{"num_hidden_layers": 23, "hidden_size": 128, "num_attention_heads": 3, "num_key_value_heads": 3, "head_dim": 64, "intermediate_size": 512, "vocab_size": 1024, "hidden_act": "tanh_gelu", "norm": "layernorm", "norm_place": "pre", "norm_eps": 1e-05, "positions": "learned", "qk_norm": true, "attn_scale": 0.142, "bias": "all", "tie_word_embeddings": true, "parallel_block": false, "init": "trunc", "init_std_qkv": 0.0567, "init_std_o": 0.0, "init_std_up": 0.0567, "init_std_down": 0.0, "optimizer": "soap_variant", "learning_rate": 0.00896, "beta1": 0.95, "beta2": 0.98, "weight_decay": 0.06, "lr_head": 0.0158, "max_grad_norm": 1.0, "warmup_steps": 62, "schedule": "wsd", "decay_fraction": 0.907, "decay_shape": "square", "final_lr_fraction": 0.0, "batch_tokens": [65536, 131072, 196608], "max_seq_len": 512, "doc_mask": false, "train_tokens": 367200000, "max_steps": 2983, "dataset": "wikipedia_en"}
Each number is 128 + 32 x the weight over its row's rms, rounded and kept within 0 to 255. Layers, rows and columns count from 0. The size above them is the row's rms in percent of the matrix's.

# layer 8 attention key, 192x128, rms 0.264, rows 138-190, columns 64-127
size [ 64  65  60  64  72  73  77  60  75  76  72  58  64  72  76  65  95  83  69  75  63  72  73  77  76  70  59  73  70  84  74  63  71  66  61  80  59  71  75  77  72  77  80  74  72  76  77  60  77  70  72  61  70]
[[116 140 146 126 126  89 140 123  99  97 102  71 104 177  83 127 123  94 173 160 124 199  98 147  90 142 124 124  90 151 206 102  89 189  96 113 146  89 115 179 141  92 145 126 140 136  97 133 132 159 106 139 159 153 129  56 121 102 149 145 111 181  98 128]
 [191  95 112 161 116 132 106 108  47  99 195 131 127 102 150  93 118 119  90  58 161 121 116 112 154  98 143 150 134 100  80 127 104 187 152 150 137 104 110 111 113 171 133 123 117 109 137  96 105 179 200 131  77 115 185 106  89 104 100 176 167  55 152 129]
 [154 126 163 120 122  78 150  75 107 152 125 136 167 158  99 114 199 165 153 149 125 110  91 160  75 164 100 136 116  33 208  86 136  81 136 124  87 190 123 113 132 125  84 124 168 111 129 123  92 109  92 172 120 125 146 150 110 187  67 112 101 172  98 118]
 [173 181 126 148  79 132 137 145 141 174 147 149 117 124  94 159 121 167 107 130 140 146 127 177 140 178 171 133 152 178 193 127 128 146 102  94 123 109 115  90  95 112 117 177 138 161 157 131  87 127 114 135 139  84 127 108 120 155 174 127 125 174 179 148]
 [ 95 136 158 136 118 150 157  78 100 107 141 138  40  93 125 110 104 105 117 134 101 148 161  99 178 106 139 142 107 116 140 179 187 192 156  97 168 105 107 101 125 167  68 124 137 145 126 105 124 132  41 130 155 165  97 149 124 114 173 125  72 119 126 181]
 [140 147 114 198 123 101 118 112 129 116 166 145 135 177  97 105 130 128 127 130 161 166 137 177 114 107 103  84 159 122 129  94  97 120 124 210 148 186 145 191 181 122 154 120 124 133 136 108 133 142 114 111 101 122 104 168 104 131 155 125 133 125  68 105]
 [120 108  92  64 108 117 130 115 138 119  59 104 126  58 105 140  61  98 193 130 117 162  91 162 111 143  75  66 117 149 142 146  75  94 114  71 127 142 174 129 119 122 105 172  86 145 134 113 113  95 118 102 110 129 132  98 160 131 117 127 107 140 111 139]
 [177 193 233 109 156 162 158 151 123  99 179 134 167 112 128 103 118 111 150 157 136 140 108 134 239 124 112 123 147 177 112 145 175 177 117 156  96 147  99 103 112 117 205 138 130  96 107 142 126 171 153 143 145 166 161 110 141 171 105 133 152 122  75 153]
 [156 106 127 165 102 139  94 120 206 113  77 135  86 148 151 194 168 159 163  95 100  77 106 118 125 109 128 119 146 206 146 181 160 139 162 180 126  90 109 151 126 170 100 149 163 134 156 129  87 115  94 156 142  89  63 171 182  96 141 140 128 106 183 160]
 [119  90 151 104 146  97 153  87  97  83 120 172 113 113 124 204 175 132 157  85 135 116  98 151  54 165 107 141 172 108 113 130 108 122 139 175 166 129 148 191 153 130  92 150  87 201 132 148 152 148 140 130 153 156 121 129 125 170 141 163 136 160 132 115]
 [ 80 177 111  74 164 143 133 161  89 114 130  86 155 115  59 103  79 142 120 150 155 175 119 154 104 124 152 110  94  92 104 140 155 186 111 163  64 154 181 149 122 102 122 126 148 180 103 110  90  92  87 111 158 155  91 157 156 106 195 154 134 173 113 118]
 [151 133 188 162 132 131  90  72 176 138 173 118 102  94 114  63 141 181 141 148 174  68 157  70 127  92 100 156 183 130 117 128 165 103 136 133 188 105 143 121 163  85  99 122 163 134 101  99 104 180 141 151 169 154 106  89 153 158 100 162 125 137 113  94]
 [ 59 139 165 151 108 188 103 158 114 171 107 124 154 167 135 158 110 107  99 119 137 113  91  88 141  94 104  91  70 131  99 127 125 173 130 161  41 130 125  70 139 161 113 173 117 136 153 188 112 101 131 107 111 150 109 104 138 132 116 126  88  96 145  94]
 [112 115 154 220 154 129  72 186 132  84  86 119 160 110 119 116 141 171 173 100 135  51 164 102  94 124 102  69  84 114 139 145 178 145  98 195 155 117 114 159 175 102 137  86 114  99 130  99 103 193 105 109 136 119 148 131 118  98 102 121 124  69 141 117]
 [112 127 150  78 138  45 117 136  68  79 146  97 134  85  89 131  63 200  63 121 110 103 125 191  81 172 128  39 126  86 164 145 103 122  97 129 156 127 126 137  96 110 138 150 138 135 114  43 115 109 114  90 115 109 122 140  85 126 118 103 130 180  95  66]
 [160  76 150 128 155 132 129 185 129  68 141 167 160 119  85 144 119 119 130 108 186 118 189 126 159 147  96 106 171 148 170 141 131 108  98 176 158 150 119 138 133 192 126 220 132 140  67 125  98 179  77 116 104 148 127 170 124  87 143 170 136  99 156 112]
 [137 107 114 148 149 107 143  54 134 122  73 151 136 117 152 127 159 120 106 139  59 123 112 151 117  69 124 123 156 164 182 132 152 142 158  89 115  87 105 117 194 140 100 109 162 125 114  66 137 112 112 184  60  64 140  77 186 133 137  74 154 179  87 118]
 [ 58  93 190 162 147 160 140 106 111 142  78  94 106 156  88 106 101 158  60 115 134 121 121 117 100 128 123 105  79 113 136 172 111 126  62 129 118  90  97 149 128 163 111 110 153 140 142 176 155 115 134 116 146 137  96 169  62 101 108 112 113  80 173 141]
 [152 135 179 108 136  94 155 128  86 114 113 136 135 153 101  94 162 180  36 126 165 164 174 114 138 107 143 113 112 111 154 145 131 117  98 158 193 106 132 144  57  94 131  83 153 131 138  77 209 126 163 119 123 158 106 148 101 138 124  76  65 125 153 120]
 [159 142  97 138  43 107  88  75  29 128 108 127 109 106 156  88 148 130  72 152 147 133 121 120 114 104 156 179  88 122 124 100 111  63  86  80 108 132  91 139 120  97 143  80  87 146 128  82  91  97 120  94 106 129  96  50 131  97  95 108 130 135  93 143]
 [140  68 149 130 180 128 137 136 160 128 174 142 151 107 108 130 133 119 179 137  95 152 126 107  67  95 148 120  82 143 159  92 170 145  93 182 101 186  94  95 127 164 137 126 131 109 153 148 154 118 126 135 133 127 120  77 125 121 136  90 111  82 158 113]
 [177  79 105 118 145 152  81  82 103  85 131 114 135 122 100 174 132 131 144 134 172 160 145 178 172 213 141 127 176 106 143 160 114 113 111 122 132 173 166 163 105 158  96 113 121 173  87 107 152 110 187 102 110 139 100 156 102 103 163 130 102 153 106 138]
 [110 128  80 116 199 128 139 144 108 138 176 132 103 156 120 141 136  86 115 137  95 172 165 110 150 168 114 146 128 169 149 237 104 183  91 137  68 169 157  83 150 162 169 198 120 135 149 103 172  75 153 143 120  98  77 154 115 123 146 130  93 130  56 132]
 [119  85 183  98  80  93 108  80 155 104  89 147 117 133  97  66  91  81 136 114 118 138  79  95 117 147 107 137 116 134 177  82  91 127 139 129 149  62 123  79  81  77 125 112  98  73 126 160 145 108 107 164 153 155 110  78 124 116 105  33 138 141 104 131]
 [138 162 113 129 111 123  62  91  94  99 189 138 154  95 148 109  91 178 110 196 172 172  89 168  72 110 108 155 110 111 109  99 128  87 135 161 103 180 138 149  86 111 120 137 128 131 161 146  76 142 158 153 134 137 133 145 129 161 136 127 141 124 116 138]
 [134 107  98 158 112 176 109 100 144 125 105  81 115 109 139 145  73  79 159 107 108 147 119 124 193 137 204 145 117 151 111 115 115 180 172 162  82 147 131 128 149 180 103 162  90 149 133 192 118  40 178 146 102 166 117 128 152 118  81 175 122 143 170 170]
 [114 124 125  58 122 128 137 134  69  61 143 158 142 137 118 146 156 147 150 119 140 156 137 148 134 106 183 130 125 109 136  78 166 160 180 137 160 152 155 156 146 164 133 126 185 156 142  80 122 153 129 110 111 130 110  99 178 129 137 117 141 187  88 135]
 [105 158  87 180 123 116 198 150  63 102 126 104  90 148  89 132 146  95  98 186 110 147 101 179 114 147 195 126 108 104 121  96 112 153  71 113 139 100 134 185 106  88 109 111 101 174  83 111 120  63 141 151 152 113 114 154 201 112 154 144 123 155 125 171]
 [161 145  97 114  95 125 142 146 106 133 120 105 145 120 103  59 113 119 106 129 132 155 116 133 138  87 123 111 111 105 101  56  33  99  50 116 140 162 146 140 142 104 132 104 116 123 144 130  96 113 127 125 124 129 101  58 139  95 140 156 138 142  78 108]
 [159 109  96  89 156 111 118 135 132 134  70 172 170 200 141 144 185  99 153  75 153 120 190 123 145 158 154 175  86 146 176 182 173 120 144 148 137 192 134  96 150 112 112 108 150 159  90 199 165 138 140 156  92 139 207 130 130  71 148 125 109 142 136 146]
 [161  99 172  52 125  88 133 151 137 153 140 118 143 147 125 131  75 127 126 145 158  91 115 113 105 119 159 156  96  98 159 147  86 179 114 130 106 224  69 163 159 155 103 164 164 130 123 166 116 142  97 124 156 177 203 150  78 158 123 137  96 129 112 194]
 [123 115 132 134 143 114 140 128  90 158 152 132 123  59 130 114 146 123 170 113 140 135 140 162 179 144  87 175 170 124 136  91 122 114 122  92 179 127 180  77  53 112  93 115  96 102 150 203 200 113 153 156 138 195 167 132 161 109 159  91  97 132 139 178]
 [170 108 114 173 130 117  96 147  87  90 154 114 144 126 132 116  57 132 156 149 115 169 118 157 116 118 119 122 161  96 176  96  92  97 127 106 169 175 129 107 108 107 117 114  53 103 148 170 113 214 165 150 138 130 102  83 117 149 112 128 104 115  64  54]
 [151 165 128 129 101 170 104 181 153 117 185 182 158 144 166 106 138 100 126 173  90 151 105 131 131  80 102 126 169 115 119 108 177  82 141 142 127 157 138  67 139 172 162 187 106 142 120 120  43 149 141 190 136 126  80 115 165 191 142 192 206 141 109 134]
 [118 117  88  99 104 157  84  84 130 124 141 154  73 178 156 151 111  63  95 129  84 103 119  47  86  85 102  92 138 122 130 116 131  85 185 195 151 127 121 125 161 134 156 146 121 132  84  74 124 125  82 175 129 131 140  83 160 172 121  96 139 146 123  78]
 [132  96 146 145 123 121 111 130 217 151  72 180 190 156 185 143 206 125 194  96 153  45 112 123 154 157 181 152 166 147 142 128 149 157 130 127 144 141 113  63 155 124 118 138 165 135 126 115  95 206 124 134 107 174 184 111 149 134 159 123 138 151 105 121]
 [185 151 102 154 101 138 145 116 102 108 102 114 154 105  79 191 128 138 113 111 147 123 151 138  60 151 166 128 131 152  90 164 144 199 122 125 116  95 156 113  90 125 113 181 117 158  94 111 112 133 128  94 133 114  87 215 101 119 111 103 119 111 147 130]
 [121 178 145 104 161 128 146  84  92 153 170 105 114 106 104 159 212 139 136 144 145 140 150 138 107  72 102  85 138  90 187 110  80 182  94 136 136 123 122 120 109 142 115 115 115 147 145 190 136 148 104 108 112 146 127 126  89  82 111 151  90 175 122 167]
 [121 135 173 101 112 128 121 148 139  72 107 122 154 196 183 140  73  73 155  91 139  84 156 122 153  90 136 113 114 169 168 174 158 105 133 148 120 146 124 112 143 103 156 129 185 144 131 150 124 162 182 182 165 147 131 167 160 188 129  86 149 137 101  91]
 [141  60 144 107 136  77  57  65  87  53  65 153  89 105 106 107 155 122 116  95 113 146 111 107 110 173 126  93 145 123 166 152 108 114 112 132 130 128  74 115  62  92 105 125 147 189 106 130 137 119  94 162 114 123 183 141 133 150 116  77 122 165 105 182]
 [124 116  85 146 168 168 167 159  96  69 100 105 143 140 124 124  80 131 157 172 119  96 145  38 136 147  74 143 146 144 136 101 113  85 142 123 136 148 128 145 161 129 235 105 125  73 157 177 178 187  99 200 161 123 127  76 123 110 143 110 115  89  87 138]
 [148 138 157 132 101 118 106 118 123 145 133 124 147 165 149  90 132 127 105 160 150 163 110 126 150  91 140 135 101 162 128 135 103 166 158  87 167 173 138 163 187 136 192 116 156 101 116 104 116 111  74 123 118 113  90 160 185 138 150 129 171 126 129 111]
 [109  73  84  97 117  85 114  91 110  97 103  99  84 143 136 100 115  75 149  81 119  58 111 136 147 149 100  91 162 111 108 111  83  92 109 137 113 148 102  70 138 145 131  87 123  94  55 144 131  99 141 184  87 122 175 114 115 137 121 105 105 129 104  84]
 [163 111 120  98 193 146  71  68 151 121 141 154 142 131 106 146 147 108 155  88  91 143 160  93 162 112  80  90 145 115 134 124 139 101 142 113  87  94 114  84 137  81 153 128 169  64 100 159 144 134  89 149 115 131 190 153 116 132 102 115 119 132 100  94]
 [186 169 174 169 111 166 137 132 105 110 114 143 138 139  90 105  95  96  97  94  94 140 118 143 145  66 147  77 114 135  72 128 181 100 100 219  40 149  96 128 140 156 158 128 116 136 137 139 103  90 125 118  82  80 119  99 109 173  64 147 197 107 147  82]
 [ 77 120 143 127 114 118  52 161 172 120 134 120 164 158 137 112  94 141 154 120 177 101 125  89 131  98 139 123  72 100 118 133 175 148 154 130 159 113 175 103 150 120 102  92 118 123 124 119  46 167 132  91 143  93 106 144 155 124 201  78 132  65 151  92]
 [ 94 139 149 131 146 104 181  99  63 155 158  93 105  42 104 103  99  91 108 129  96 125 110 152 179  89  96  89 129 124  65 126 132 152  81 107 122  92 114 155 127 150 135 117 104  61 115  96 179  85  99  68 108 111 141 103  72  50  71 160 114  87 159 154]
 [120 149 184 191 123 108 152  92 108  97  80 122 121  86 142  96 151  79 163 127 138 121 145 118 137 110 164 156 137 145 122 120 167 144  80 104 182 131  75 162 134  85 156 107 113 165 103 102 157 140 128 109 112 138 136 116 150 155 113 137 161 118 131 118]
 [128 141 132 128  71 127 190  86 129 111  59 114 120  81 178  65 190 129 131 118 136  97 105 104 173  99 118 200  75 154 102 116 183 102 154  96 137 117 164  78 117 183  78  94 145  78 154 138 106 157 178 149 114 116 111  59  98  65 107 156 108  83 144 158]
 [118 160  58 118 172 133 150 220 155 122 174 138 147 116  63 186  59 116 170 142  92 172 146 144 110 139 123  69 169 131 129 166 149 105 163 179 101 182 184 149 107  99 150 218 121 149 142 128 122 112 140 130 108 123  98 134 118  96 169 175 183 127 141 123]
 [116 116 140 164 131 108 120 175 125 167 138 160 136 202 123 161 107 137 172 166 117  96 124 117 122 147 193  93 120 124 160  64 113  85 104 173 155 171 159 161 147 115 140 160 124 161 194 210  84 136  88 168 140 131 119  87  86 127 167 163 127 132 129 118]
 [ 83 124 121 105 136  94 170 179 161 113  96 144 105 143  75 140 120  87 175 169 102 111 120 145 109 108 156  76 133 156 113 143 186 104  62 184 142 128 106 157 123 112  91 113  84 182  73 123 152 169  60  71  96 128 185 102  96 109 169 108 104 100 127 121]
 [123 144 123 147 107 175  97  88  78  89 108 170 124 128 123 146 162 103 151 194 136 136 136 137 150 124 159 184 103  99 122 158 201 126  89 125 140 140 123 155 194 105 137  66 118 209 120 102 156 143 100 163 159 128 173  76 172 152 121  75 163 207 101 145]]
# layer 8 attention query, 192x128, rms 0.291, rows 139-190, columns 64-127
size [ 83  75  66  81  88  94  67  87  83  77  64  83  87  88  82 116 104  93  90  79  88  74  78  86  89  69  75  75  82  98  84  87  75  81  92  74  84  79  84  80 113  81  85  77  79  84  79  85  77  83  67  89]
[[109 123 173 135  84 125 157  97  87 109 128 157  94 127 134 128 142 104  93  60  90 118 118 133 146 134  70 160 135 111  68 123 146 137 126  87 178  82 129 150  76  87 127 139 116  50 163  96 119 176 111  67 122 211 157  54 173 129  58 125 113 148 147  96]
 [184 122 110  71 127 101  97 111  85 101 156 127 121  78 106  94 120 236 156 178 132  98 133 125  90 154 147 164 146 140 193 142 121 127 110 147 123 145 118 169 160 134 107 156 144 121 114 131 139 132 149 122 126 116 154 136 118 101 119 142  91 160 151  88]
 [134 157  86 179 135 125 194 101  82 110 141 163 125 111 135 107 211 157 120  82 116 118 128 157 144 119  88 186 153 134  81 105 126  77 178 102 186 121 131 106 130  92 171 164 113 117  55 109  96 183 117 132  77 174 145  79 114 171 101 159 115 137 133 160]
 [124 160 148 168 116  94 164 107  97 112  85  90  92  73  84 116 151 104  99 134 134 188 136 140 146 196 152 192 133 115  94 143 169  67 122  64 121 108 125 163 133 142 127  79 115  88 128  97 138 128 124 148 163 117 121  76 170 111 106 112 145 149 126 182]
 [176 126 103  87  90 121 103 128 204 122  85 130  41 103 152 143 139 169 142  92 147 122 132 106 104 104 142  86 116 163 188 136 158 191 140 153 127 130 136 175 148 158 187 100 156 135  97 134  72 145 139 183  60 131 153 186 150 161 170 109 138 123 143 164]
 [129 173 176  81 151 111 129 139 160 155 100 172  98 164  99  90  62  95 129  95 174  64 158 157 156 167 131 136  80 144 147 131  96  93 100 111 136 157  85  90 188  85 188 139 151 149  90 149 108 106 143 103 143 170 138 160 109 173 126  97 117 142  26  90]
 [134 164 130 107 161 131 107 161 171 121  95 129 119 145 123  81 120  95 170 132  86 151  46 125 244 135 134 125 144 192 147 143 140 153 143 131 120 140 137 103 111 166 117 145 144  82 178 180  86 129 132 128 118 152  85 130 151 146  95  65 139  95  98  84]
 [127 108 153 188 137 165 127 179 161 154 122  74 150 109 151 206 163 136 177  74 118 120 179 136 161 111 133 137 129 158 123 149 151 162 174 200 161 106 148 114 121 117  80 157 135 128  90 145  90 175 151 120 136 132 135 162 109 154 151 137 152 125 160 157]
 [155 151 163 101 174 117 137  46  61 147  99 161 116 116 121  99 115 112 116 163  70 116 155 163 162 169 167 159 122 109 130 138 103 124 132  69 172 192 121 153  96  82 128 140 140 172 123 195 177  98 158 159 121 133 127 135 112 164 124 165 131 144  72  92]
 [128 120 127  87 130  88  91 166  64 105 154 136 122 131 157 116 102 162 150 140  86 150 114 101 118 103 106 112 155  91 112 150 165  82 174 162  80  92 188 113 103 145 129 182 190 124  71 164 152 134 158 186  90 149 111 132 127  89 130 135  76  74 174 118]
 [101 194 209 153  74 139 153 134  40 139 187 150 144  96  85 128 128 110  65 134 146 123 156 153 127 131  98 160 133 101 144 125 161 133 117 110  91 107 168  60 135 120 146 106 149 118 165 180 140 155 108 153 124 161 126 107  54  93 113 172 155 138 101 195]
 [168 130 129 168 142 130 107 160 122 101 124 104 210 197 112 147 133 155 101 107 133 134 141 129 122 139 116 109 151 106 114 110 131 118 131 191 142 127 173 140 116 141  78 155 160 136 141 161 121 125 101  95 105 175 123 126  59 141 145 191 114  51 206 127]
 [143 100 200 154 132 141 148 115  93 117 110  86 114 112  96 122 142 128 140 134 185 119 142 137  89 117 100 105 105 125 183 101 168 112  47 164 179  73 116 151  82  90 104 126 132 142 116 121 144 165 146  89 147 168 163 154 124 107  61  94  93 145 129 103]
 [160 114  96  78 195 107 164 110 152 125 156 141 160 127  97 128 145 128 133 150 146 122 104 111 121 147 120 102 124 142 131  58  74 107 133 159 175 102 131 153 146 121 164 179 163  85 158 111 129 109 172  77 152 108 123 127 106 107 132 161 123 156  91  39]
 [123  69 122 127 127  83 149 128 173 115  92 117  72 110  92 160 157 142 119  77 161 104 137  98  70 163 177 134  99 126 127 159 136 123  51 169 201 100  80 186  90 110 135  97  70 127 116 101 156 181 154 125 148 135 185 164 105 101 135 145 138  92 159 170]
 [127 119 113 145 145 139  78 123 242 122 101 144 186 154 182 150  95 114 138  93  88 146  94 132 102  94 112 126 171 201 139 115 119 134 151 163  76 116 144  99 220 134 124 154 121 134 104 119  89 131  97 153 128 107 161 110 159 127 109 126 168 157  85  85]
 [143 107 169 131 123 144 145 108  20 124 166 129 121 133 132 139 180 194 102 103 200 151 101 106 130 138 112 143 148 152  95 116 132 154  87 152 164  62 136 155 109 130  95 108 123 131 119 124 140 160 165  91 119 197 166 165 104  89 140 120 123 118 162 153]
 [177 143 123 181 142 151  74  66  71 104 185 104 136 107 128 118 171 155  73 171 146 162  60 165 139  88 112 115 132  76 147  86 162 150 103 145  85  88 123 129  85  60 133 134 130 134 150  98 120 114 179 177 111 114 120 130 154 148  82 123 115 132  84  57]
 [137 110  76 134  82 126 161  75 164 140  91 134 110 130 169  94 113 153 146 193  90 192  80 148 110  50 143 137 155 147 158 131 155  90 184 139 137 178 120 166 169 141 166 125  71 190 113  76  91 120 126 174  74 110 112  82 206 127 140 116 146 158  91 122]
 [159 121 123  88 189  85 124 113 134 145 120 137 124 133 118 108 124 142 105 111 136 109 169  80 120 128 116  96   3 117 197  87 143  97  69 107  85 176  89 157  91 113 117 156 140 149 168 200 141 113 119 134 124 154 102 158  51 111  91 147  94 160 150 110]
 [171 144  58  72 106 127 171 108  85  84 123 176  78 124 143 139 168 151  73 113 133 176 115 164 161 168 165 132 130 114 143  98  88 157 136 119 141 138 195 168 106 153 123  87  92 121 134  57 150 109 197 101 123 133 106 123  86 116 164 132 168 173  41  99]
 [ 64 164 141 116 171 168  97 130 179 128  73 123 131 194  83 168 144 104 138  94 104 136 153 134 119 136 151 126 128 120 114 109 124 110 124 120 109 195 129  92 168 171 113 154 144 140 140 154  99  96 122 138 122  91 113  95 131 143 134 135 115  96  89  58]
 [188 132  97  93 149  78  85  91 138 156  87  90 112  99 102 144 114 136  24 160 106 154 108 137 160 121 160 118 148 134 168 144 101 161 118  97  56 155 127 191 117 143 139  86  86 134 171 146 184 103 109  81 109  75 130  96 104 202 118 108 173 102 108 164]
 [155 118  89  26 105 116 144  93 150 130 152 116 122 147 139 103 194 119 124 133 118 168 114 129 133 120  93 117 147  89 130  82  81 126 176 132  72 158 175 153  94 111 140 147 187 102  89 164 168  94  79 163 105  95  89 113 143 163 142 117 103 136 108  79]
 [133  81 104 173 114 120 169 150 148  79  54 158 105 151 176 166 155 170 151  93 120 112 152 104 142 137 113  52 122 179  97 170 155 125 153 182 120  77 152 225 176 126 113 177 128 143 136 154 101 130 176  95 152 110 117 123 156  67 178 200 146 142 169 141]
 [121 141  82 127 166 159 113  95 114  77 158 171 144 129 114 141 127 117 128 151  85 100 167 127  98 132 129 106 116 133 119 141 158 104 139  79 121 188 131 108 178 125 189 121 169  99 137 145 132 180 147 129 127 109  88  98  94 102  77  78 116 163  55  52]
 [ 97 186 130 156 106  78 150 133 120  70 111 137  89  65 152 129 128 155  99 181  79 137 180 104 122  89 173 100 140 141 159 138 125 193 142 101 130  61 131 145 176  90 151 103 118 182  97  88 140  71 106 124 119  56 107 154 196 141 143 136 145 198 104 167]
 [121 177 175 118  99 117 159 114 145 166 146 172 129 203 157 101  49 101 106 149 116 119 143 109 111  82 125 169  98 131 210 171 139 146 117  68 113 147 118  61 157 137 146  97 137 115 123 121  83 117 121 177 118 121 115 184 154 192 134 105 181 129  82 112]
 [135 126 147 149 128  80  91 114 140 103  95 158  99 139 122 114 152 194 157 118  74 163 129 145  68 169 136 128 165 116 151 146 152 101 113 127 174  81 188 139 143 109 114 116  90 117 112 136 184 162 166 131 115 103 195 114 109  96 143 166 118 138 129 160]
 [139 135 162 108 167  75 132 103 129 128  94 127 139  85  57 124 112 167 117 115 158 132  90 129 143 196 131 181 119  68 174 114 118 149 128 150 113 137 133 181 118 129  88 108 143 117 133 192 156 101 143 153 171 161 174 143 132 118  95 138  48  90 168 138]
 [113 194 177  71 126 108 128 115  80 164 109 156  81  89 124 137 109 120 153 105 108 192 114 178 122  84 145 128 118 101 113  78 130 157 111  57 142 109 105 129  90 102 101  89 155 126 134 115 169  75 146 157  63 130 127 109 192 182 101  54 119 149 117 132]
 [180 141  97  58 126  96 146 136 143 166 187 135  88 169 122  57 108 131 120 151 160 104 148  91 181 173 102 133 107 129 219 130 114 107  99  71 111 149 102 125 112 134 119 113 124 121 135  77 162 120 132  93 125 103 126 152 124 147 129 125 107 147  69 119]
 [127 108 134 103 131 142 115 184 157 168 184 140 160 141 123 148 149 105 161 136  95  66 149 129 152 124 128 117 141 134  77 165 156 125 132 149 106 180 112  85 153 158  85 149 142  79  94  93  92 211  68 145 127 146 132 153 159 138 146 126 113 151 139 108]
 [148 116 165 155  97 177 140 167 155 174 139 127 133 179  94 108 118 102 182 107  83 162  87 174 171  84 174  78 119 106 140 154 114 101 153 149 131 168 182 112 197 119 177 112 138  81 146 161 131 161 113 147  94 139 163  98 132  94 135 166 173  85 199 130]
 [113 131 103 138  94  64 164 107 174 125  90 125 140 168 125 139 133 106 118 118 139  66 112 134  77 111 205 105 112 124 140 125 112 121  90  71 162 157  91  80 101 110 129  80 147 209 129 164 120 139  95 136 137 173 116 144  74  95 131 116  77  90 129 137]
 [147 148  91 185 128 179 137 153 137 135 131 106  85  62 168 157 151 193 113  84 115 149 117  95  84 117 167 105 117 180  81 125 139 154 148 121 146 149 195 105  79 142 126 106  98 136  72 168 128 178 173  91 112  93 123 126 127 121 134  94 119  86 142 174]
 [131 142 148 131  95  48 158  90  71 105 123 138 105 112 123  96 185 145 120 136  93 177 122 171 110 162  93 128  95  74 165  61  62 125 131  94 127 128 180  74  63 118 120  64 144 114 178  75 122 115 120 151 124 117 135 133 115 131 149 120 103 138 119 158]
 [128 118 182 109 119 152 194 159 187 118 143 157 149 147 143 128 117 202 171 110  88 129 135 146 155 149 139 162 145 102 160 143 146 146 169 125 191 131 147  76 158 102  62  75 137 154 101 177 104 171 136 150 115 170 101 126  82 133 142 136  66 102  95 121]
 [147 122 114 118 150  87 104  96 103  75  92 146  91 126 142 113 227 141 167 132  67 172 129 135 144  80 143 140 119 107 134  87  86 127 146  95 144  93 145 118 106  52 139  78 128 114 101 126 132 125 192 154  88 130 130 101 158 141 133  67 124 127 117 161]
 [135  96 205  91 170 199 108 185 108 203 128 161  64 190  93  84 135 135 169 144 142 141 110  92 180 110  98 149 127 136 149 205  84 107 131  95 130 127 115 133 128 135 138 125 127 119 138 173 187 133 101  80 115 124 159 113  83 127  75  56 168  85 120 102]
 [175 108  88 150 105 134  94 226 171 117 136  73 155 110 134 166 102 135 173  88  87 139 119 121 127  99  97  54 126 191 142 125  93 125 133 186  73 135 154 131 151 155 144 154  74 105 126 149 106 183 141 129  88  92 115 139 186 111 166 155 192  90 165 140]
 [114 147 217 134 121 164 133 139  90 170  95 183 132 167  98 170 115 126 196 144 106 135 117 158 169  91 118 128 139 100 122 147 108 169 144 160 195 105 167 138 160 141 116 134  92 107 129 164 121 126 132 103 115 173 141 131 118  93 105 136 133 145 190 103]
 [111 135 151 101 161 136 121 172 157  58  79 133 104 119 160 104 133  93 191  94  63 162 123 148 152 129  89 131 132 137 118 107 130 150 144 151  86 154 125  35 104 146 174 100  82  72 138 171 135 148 152 147 137 130 171 140 113 167 121 101 183 100  98 152]
 [134 116 123 115 131 155 118 137 146  77 112 120 140 144 153 122  99 129 185 105 101  69 133  42 135 137 143 138  90 156 112 150 158 110 158 194  89 119 127 106 145  99 163 115 118  38 177 178  97 157 130  67 116 145  84 127  85 135 131 124 134 105 145 107]
 [119 104 123 177 119 123 105 177  94 110 186 103 199 137 138 160 140 133 112  83 159 112 202 144  95 120  85  79 152 116 126  97 131 105 105 133 165 133 144 129 133 154  60 161 118 132 102 138 130 183 124 114 148 217 147 134 117  85 137 172 103 128 121 159]
 [116 167 181 136 101 111 217 111 126 140  94 171 138 100 118 121  90  89 113 169 131 178 141 165 146 171 127 128 106 127 111 165 119 157 117 139 166 108 151 137 122 145 179  89 112  97 153  73  90 141 115 121 177 132 150 103 143 186 135 104 198 161 156 138]
 [140 128 119 114  59  59 171 145 120 111 135 129  90  73 103  70 130 147 119 187  80 116 139 129 119 153 137 164  65 122 156 169  83 111  91  75 139  93 147 121  91  43 161  57  56 183 163 117 144 143 138 126 119  97  93  87 176 121 145 166 150 138 102 192]
 [101 119 175 142  73 129 142  71 103 167 125 129 128 151 154 147 124 138 123 128 189 161 150 129 126 112 140 154 169 175 114 184 169  57 108 132 197 162 137 190 137 134  57 139  97 148 149  95 127 136  92 105 183 154 136 144 175  83 116 121 140 196  95  46]
 [ 57 138 174 106 119 158 133 169 176 191 138 177 133 163  91 136 129 111 144 103 125  92 135 133 143 103  92 107  87 101 107 159 175 164 167 192  88 129 125  90 116 123 175 169 156 116 105 156 127 170 131 140 170  84 160 151 125 131 102 103 108  94 120 115]
 [147  66 116 105 123 128 154  79 119 120  66 148  77 133 125 102 116 147 116 161 123  56 133  36 154  73  94 156 128  86 173 154 119 131 157 122 145 111  39 170 115 114  94 101 129 158 105 110 120 119 128 114 103 100 137 194 127 175 130 130  74  35 163 159]
 [ 87 128  84 132 128  64 127  88 110 139 132  92  91 119  97  69 103  54 142 134 162 101 122  87 147 135 170 138  74 134 133 140 113 133 104 109 161 102 128 164  94  84 137  80 140 142 135 116 140 163 121 140 164 163 171 141  93  96 127 124  28  87 160 201]
 [148 147 146 103 142 118 104 107 102 130 116 150 136 151 170  71 137 127 112 140 127 200  93 143 124  79 104 148 185 160 149 132 187 116 107 135  83 122 148 149 215 160 109 125 137 122 143  54 146 126 127 122 141 117 172  70 162 129  65 119 173 133 111 164]]